config.toml
n_layer = 14
n_head = 12
positions = "rope"
qk_norm = true
tie_embeddings = false
extras = ["some layers without attention", "capped logits"]
init = "trunc"
init_std_o = 0.024
init_std_down = 0.0
warmup_steps = 140
train_tokens = 1136000000
Each number is 128 + 32 x the weight over its row's rms, rounded and kept within 0 to 255. Layers, rows and columns count from 0. The size above them is the row's rms in percent of the matrix's.

# layer 6 attention query, 768x768, rms 0.0748, rows 423-471, columns 704-767
size [ 90  90  83  83  91  86  85  81  82  85  82  84  86  85  79  81  88  89  87  85  80  78  76  96  86  51  57  56  58  60  60  58  64  95  69 116 118 126 144 136 123  70  45  47  57  53  62  60  68]
[[177 126 124  89 141 138 138 109  50 118 130 122 143 112  62  86 192 159 131 105 134 138 107 143 118 124 142 102 173 104 150 142  47 105 112 163 108 134 148 114 141  68 144  99 122 114 144  81 137 135 150  76 102 139 143 132 120 197 118  98 138 128 163 141]
 [146 183 108 138 137 141 162  96 139 115 139 140 125 130  75  63 159 136 100 112 174 114 103  91 103 111 154 126 108 166 178 104  60 135 138 118 122 137  91 200 143  39 112  87 131 122 177  85 156 167 116 141  83 142 161 134 141 161 179 134 161 113 127 126]
 [130 128 155 144 140 106 127 129 163 137 121 171 141 164 188 111 118 122 118 141 162  90 103 155  87 184 114 162 147 100 173 186  62 118  98 186 130 101 147  99 130 149 113 141 141  94 158 188  96 113 155  85 119 108 169 208 199 149  93 161 142 152 143  63]
 [163 120 136 101 167 156 138 151 178 125 132 143 122  99 178 122 131 150 101 121 147 129 106 112 134 123 112 108 154 135 143 126  94 151 249  99 155 169 165 193 126  81 102 210  57  63 134 150 108 123  87 142 128 137 124 157 104 131 108 156 135 139 148 142]
 [133 131 135  70 124 138 113 115 144  70 160 148 186  78 105 104 141 149 193  85 143 106 164 107 105 123 137  65 169 117 164 150  69 120 168  56 144 126 153 128 157  89 147 161 115 146  98 131 167 129 150 119 147 139 114 148 187 117 136  81 165 121 137 114]
 [129 110 157 124 178 129 134 110 117 181 159  71 155  69 138 111 120 107  61 141 151 141 171 140 108 119 187 122 119 129 113 121 149  92 137  98  81 115 106 159 109  90 104 135  95 127 155  91 157  89  99 163 115 125 158 113 103 160 140 154  85 119 124 164]
 [146 104  95  59  75 123 153 149 134 122 144  93 147 116 119  77 190 126 115  85  92  92 126 139 141 156 138  97 125 143  95 138 120 127 145 122 158 175  65  99 140 118 119 125  96 201 126 150 116 102 111 135 180 140 163  83 158 117 154 110 166 146 128  56]
 [140 109 176  89 189 132 158 158 116 127 160 149 112 118  88  67 158  96 116 111 146  98  49 158 129 135 123 117 132 189  99 102 102 100  71 150  72 121  86 131 141 101 147 146 128 114 134 114  74 130 103 166  76 130 198  86 142  77 116 149 121  59 112 124]
 [149  58 106 167 137 211 124 125 142 132 113 127 154 175 134 117 182 119 129 115 157 116 111  96 111 152 151 127 106 100 130 156  72 123 121  84  84 117 151 122  94  90  89 113 131 106 149 138 148 149 168 137 102 128 128  50 150 149 154 112 132 134 103 165]
 [145 138 142 132 126 165 151 134 125  63 127 157 152 133 214 118 123 148 129 147  84 168  97 125 176 157 117 147 158 118  98 163 144 150 166 137 140 155 168 129 108 132 133 142 102  79 160 128 104  98 207 142  84 125  85 116 183 112 150 150 137 128 118 148]
 [153 133 129 187 156 100 109 178 157 107 106 155 124 138 145 124  90  84 148 128 163 153 140  83 122 104 128  86 107 164 244 173  71 173 124 212 166 137 152 141 170 115  99 170 150 163  95 154 163 111 105 160 155 148  92  82 172 169 136 111 131 148 106  99]
 [139 144 102 151 120  85 147 131 153 138  91 125 123 136  91  67 160  70 142 123 179  68 135  90  85 130 176 171 172 188 185 138 103 115 114 134  75 130 104 142  88 133  92 117 124 141 110 133 154  86 121 187 125 123 139  90  72 158 160 137 151 165  91 157]
 [176 130  95 147  88  89 121 171 123 178 178 109 164 173 149  97 141  73 162 117  51 139 129 143 133 124 141 102 120 126 146 121 220 117 118 153  97 182 125 197  99 190  96 161 181 141 106 147 171 126 123 126 142 111 122 140 128 124  97 155 178 104 163 133]
 [143 120 111 179 120 103 131 133 206 130 116  96 121 160 149 190 133 121 117 119  78 185 152 116 140 100 141 120 102 169 177 113 178 142 146 163 114 109 122 115 139 154 112 109 191 141 154 180 136 114 151 150 176  80 104 122 119 145  90 198 159 149 115 164]
 [146 128 111 165 100 106 119 103 152 169 160 123 131 121  42  90 113 141  76 113 118  82 159 155 129  96 151 122 119 109 130 128  70 100  89 152  90 112 180 155 116 136 145 117 205  65  89  71  98 134 132 173 156 153 213 207 106 150  46  93 154 161  77 133]
 [130 139 114 109 134 145 120 154 102 152 122 136  50 112  95 125 179  94 102 127  84 141 113 169  78 126 133  89 115  75 140 128 123 128 136 173 184  80  92 101 138 166 115  62 115 157 111 160  97 174 111 160 145  87 144 127  91  91 128 116  96 162 130 175]
 [146 128 145 153 103 199 154 110 202 132 133 109 134 175 106 125  44 122 148 101 137 150 137 130 175 149 162 118 158 120  86 117 103 140 139  74  55 116 114 134 142 106 126 137 160  96 146 142  84 139 204  95 125 177 142 107  87 145  30 201 185 140 126 165]
 [ 83 110 118 149 121 190  84  69 157 127 107 102 155  71 184 110 139 151 152 161 132 125  62 118 202 130 191 138 100 165 108 111 175 175 126 125  83 160 132 101 165  91 141 182 152  79 140 142 134 153 133 146 122 139 149 152 135 152 167 125  80 108 113  64]
 [118 122 122 109 153   3 167  97 118  69 103 187 163 128 163 108 111 140 161 183 145 157 128 155  95 166 102 121 139 137 106 103 145 115 173  51 141 102 127 140 119  93  87 164 143  85 171 109 128 101 157 146 160 149 134 121 139 107 170 164 136 129 131 118]
 [132 102 127 121  43 166 141 181 168 130 123 181 152 155 148 193 126 106 174  99  94 139  94 118 106 114 118 138 113 129 149 102  74 122 203 135 152 140 152 141 142 144 154 160 134 175 154 143 152 108 131 130 154  93 149 145 145 152 144 115 136 142 171  84]
 [ 95 128  42 136 125 119  91 128 152 176 129 125 119 138 163 132 196 160 118 114 112 146 163 135 144 119 112 120 174 156  89 126 173 101 116 166 107 110  89 142 104  81  84 132 111  98 151 114 104 131 113 107  91 129  98 121  94 119 173 160 111  88 163 136]
 [130 163 119 123 147 163 180 140 131 149 160  78 117 134 136 191 153 111 130 141 157 102 139 143 147 188 102 106 160  56 137 200 159 104  89 142 142 101 141 103 114 158 102  93 138 126 112 159 167 160 122 158 143 138 166 159 100 110 138 121  77 157 101 155]
 [118  82 163 121 128 103 140 118  98  72 165 147 123 161 154 156  79 151 231 179 118  98 169  69 137  95 127 125 110 215 107 148 127 119 154 117 152 127  97 122 136  61 113 128 134 147 131 169 102 183  88 105 122 130 121 139 169 127 100  87 111 100 157 106]
 [130 140 132  88 206  87 155  99  92 144 103 120 114  92  31 115 148 105 119 216  77 142 137 119 142  87 114 100 124 174 122  97  79 100  96 159 101 140 136 155 133 127 142 152 107 144  85 109 155 158  99 105 124 140 130  87  42 113 157 142 105  82 177 102]
 [161 139 187 129 119  81 157 126 131 123 153 114 112 128 119 124  99 171  90 162 162  76 136 119 153 149 174  88 147 159 116 153 143  68  54 143  70 156 136 113 170 100 113 117  91  99 138 175  74 150 123 140  92 181 126  87 104 115 158 189 138 122 121 193]
 [155 189 143 123 146 168 134 141  95 146  81 115 115 106  91 136 121 150  95 123  86 151 131 104 182 110 158  98 129 160 136 166 145  95  90  85 144 103 114 123  53 145 167  81 138 140  86 144 147 185 148 140 149 151  74 105  42 117  94 130 107 128 129 141]
 [114 112 147  79 132 122  82 140 125 122 166 111 130  96 101 104 124 152 162 138  76 107 144 180 141 128 117 122 113 129 160  99 132 140 184  84 115 131 119 186 151 135 107 153 151  81 109 153 124 159 154 149  86  73 143 139 128 172 134 187 100 155 108  89]
 [ 61 140 147  91 125 156  70 113 142 175 141 102 142 170 140 132 117  89 121 134  53 123 115 161 152 185  98 139 124  85 165 119 134 181 105 105 132  95  94 141 113 131 124 137 150 121 144 170 119 164 103 151 160  85 118 119 121 197 114 180 109 149 123  66]
 [137  65 155 156 135 103 178 149 123 140 132 139 161 116 130  94 111 200 174  77 207 113 105 140 137  83 138 177  95 173  49 116 121 128 101 155 107 166 140 169 138 141 132 123  93 109  95 145 163  92  83 115 103 154 103  89 182  99 175  77 154 133 196 115]
 [ 91 152 120 109 164  75 135 137 135  51 149 134 138 150 156 146 120 120 125 122 116 161  94 157 113 203 160 149 176  41 177 111 122 168 123  77 157  67 165 109 116  81 120 156 163 148 129 144 127 141 185 126 141  93 168 101 157 129  96 188 147  96 142 129]
 [150  98 177  78 104 129 126 107 167 186 130 162 109 154 124 122 126 162 141 203 147  70 170 101 173 109  97 114  88 124  39 128 152 143 153 221  74  78 120 179 128 123 164 108 204 114 143 139 111  61 131 133 101 144 146 128  85 154 112 170 107 132 164 135]
 [145  95 124  94 134 173 165 153 121 127 160 187 118  56 101 134 158 117 155 193  83 135 134 115 162 162 157 141 119  98 131 108 134 146 132  70  97 104 175  81  88 102  85  54 209 151 148 152 173 116 159 130 139 116 175 108 126 138 156 203 187 130  97 128]
 [159 105 142 133 122  94 158  89 176 112 131 112 156 178 130  68 147 131 119  72 138 123 171  89 144 100  98 105  52 100 175 213 110 124  99 174 145 140 110 123 153 127 136 151  69 158 168 128 144 124 104  69 126 131  93 112 124 125  80  90  94  58 167 132]
 [133  96 146 157 163 106 135 100 182 101 134 129 132 181 158 142 118 125  71 148 138 123 117  96 126 128 118 155 102 106 146 168 116  84 148 113  91 111 113 140 112  89  90 150 109 133 135 112 149 170  84 112  59 139 119  77 106 123  94 120 126  81 115 137]
 [ 83  77 135 130  88  68 102 132 157 128 156 150  91 185  89 110 122 104  72 139 126 148 132 139  77 119 120  87 112  74 108  98 118  77 149  71 141 132 170 135 135 146 142 191  82 145 126 140 139 201 127 149 104  70 158 106 105 157 127 153 164 158 152 178]
 [130 107 128 181 137  84 115 133 121 135 131  76 138 117  77 141 141 159 118 193 154  88 116 177 116 107 115  86 161 151  98 121 175  87 186 187 149 116 138 114 134  95 164  85 121 129 125 126 131 109  91 159 128 156 142 102 137 150 109 103 132 116 129 189]
 [ 87 127  98 114  94 112 115 121 109 119 155 107 135 138 131 122 129 118 183 119 133 161 139 138 118 119 144  99 112 115  80 137 178  97 127 128 123 130 160 173  59  95  55 163 132 129 119 124 133 142 170 127 170 121 121 107  76 172 133 144 119 137 151 145]
 [157 125 166  55 101 148 172  81  98 120 125 159 132 159 155  98  55 155 110 158 148 143 145 117 208 137 120 140 140  80  69 128 112  98 160  60 116 116 139 118 133  88  76 133 119  97 130 180 126 119 188 108  88 100 136 142 156 129 133 171 139 176 114 132]
 [173 176 104 124 166 107 178 149 106 137 109 120  93  80 125 110 150 193 141 123 159 135 184 145 137 124 162 115 119 127  93 109  96 129  90 165  79 118 148  77 143 124 219 109 100  92  92 109  99 142  89  73 115 129  72 128 137 132 118  78 132 169 204 167]
 [120 164 143  90 167  78  86 110 133 135  99 173 117 141 190  93 115  93 160 136 131 171 109 106 114 169 149 140 172  86 145 133 126 105 113  95 178  60 173  97 163  89 143 138  96 150  90 108 130 101 110 112 125  60 150 113 133 147  93 164 120  99 184 173]
 [106 113 152 140 100 110 106  77  80 151 146 116 138 152 113 134 112 105  61 173 136 169 106 112 105 137 134 161 172 147 133 125 173 146 197  89 115 129 104  65  85 122  98 150 109 104 197  81 104  99 156 164 115 169  55 118 112 176 144 167 145 113 109 126]
 [176 133 113 180 171 147 151 107 103 116 118 122 119 133 131 126 119 157 115 129 162 112 139 110 122  68 156  99  95 110  87 167  56 124  64 159  77 189 102  93 133 130 124  95 136 164 114 146 104  74  82  93 137 150 111 104 121  81 122  77 142 119 151 146]
 [117 130 159  93 139 169 166 115 164 120 136 106 163 108 130 156 148 139 136  77 129 125 129 106  93 122 155 184 169 121  57 105 108 120 167 134 142 107 160 168 120  98  76 155 140 147  95  47 166 139 146 115 112 128 147 128  90 121  97 112 107  97 137 108]
 [131 110 191  87 191 158 134 163 166 169 146 101 171 148 117 144 108 154 141 164 107  79 173 144 129  89 106 142 109 164  78 118 142 170 107 163  84 147  77 190 118 116 149 152 139 138 103 107 155 188 129  99 112 112 106  95 111 134  84 127  86 151 144  96]
 [149  67  92 160 160 137 152 143 117 134 162 125 120 134  80 141 178 125 139  72 151 113  70  91  91 122 105 169 155  99 121 125  53 147 125 121 153 179 160  87 129 141 147 150 150 135 135 141 156 114  79 151 147 132 170 123 134  85 124 102 195 135 150 175]
 [137 162 153 132 121 139  88  97  80 173 193 149 162 178 134 143  62 116 137 152  88  84 159 145 161 127 133 138 110 101 108 126 153 145 144 148 119  39 165 181 190 161  96  88 147 133 137 120 124 172 183 160 151  94 110 154 129 100  98 158  51 111 132  85]
 [118 131 165 157 151 101 167 113 144 124 133 105 148 162 167 182 194 117 131  88 169 160 147 106 119 107 131 134  76 127  99 184  92  91 151 168 137 156 130  97 132 143 150 169 113 128 135 111 107  89  83  91 110 141 114 107 122 138 100  97 163 140 137 166]
 [149 115 115 148 164 151 169  29  88 141 141 119 142 146 166 118  83 149 156 192 164 103 108 128 134 140  90 163 124 157 109 150  80  96 120 162  40  72  91 143 101 157 129  96 154  86 129  53 111  90  73 166  90 146  75  95 123 108 105 127 109 122 121  67]
 [124 123 125 123 130  96 125 184 120 121 136  85 113 105  58 118 166  65 140  82 136 154 165 171 126 115 198  70 132 103  81  80 119 146 118 180 160 150 132  64 103  98 105 161  64 145 111 151 160 145 121 156 125 151 223  74 164 180 133 123 150 149 131 162]]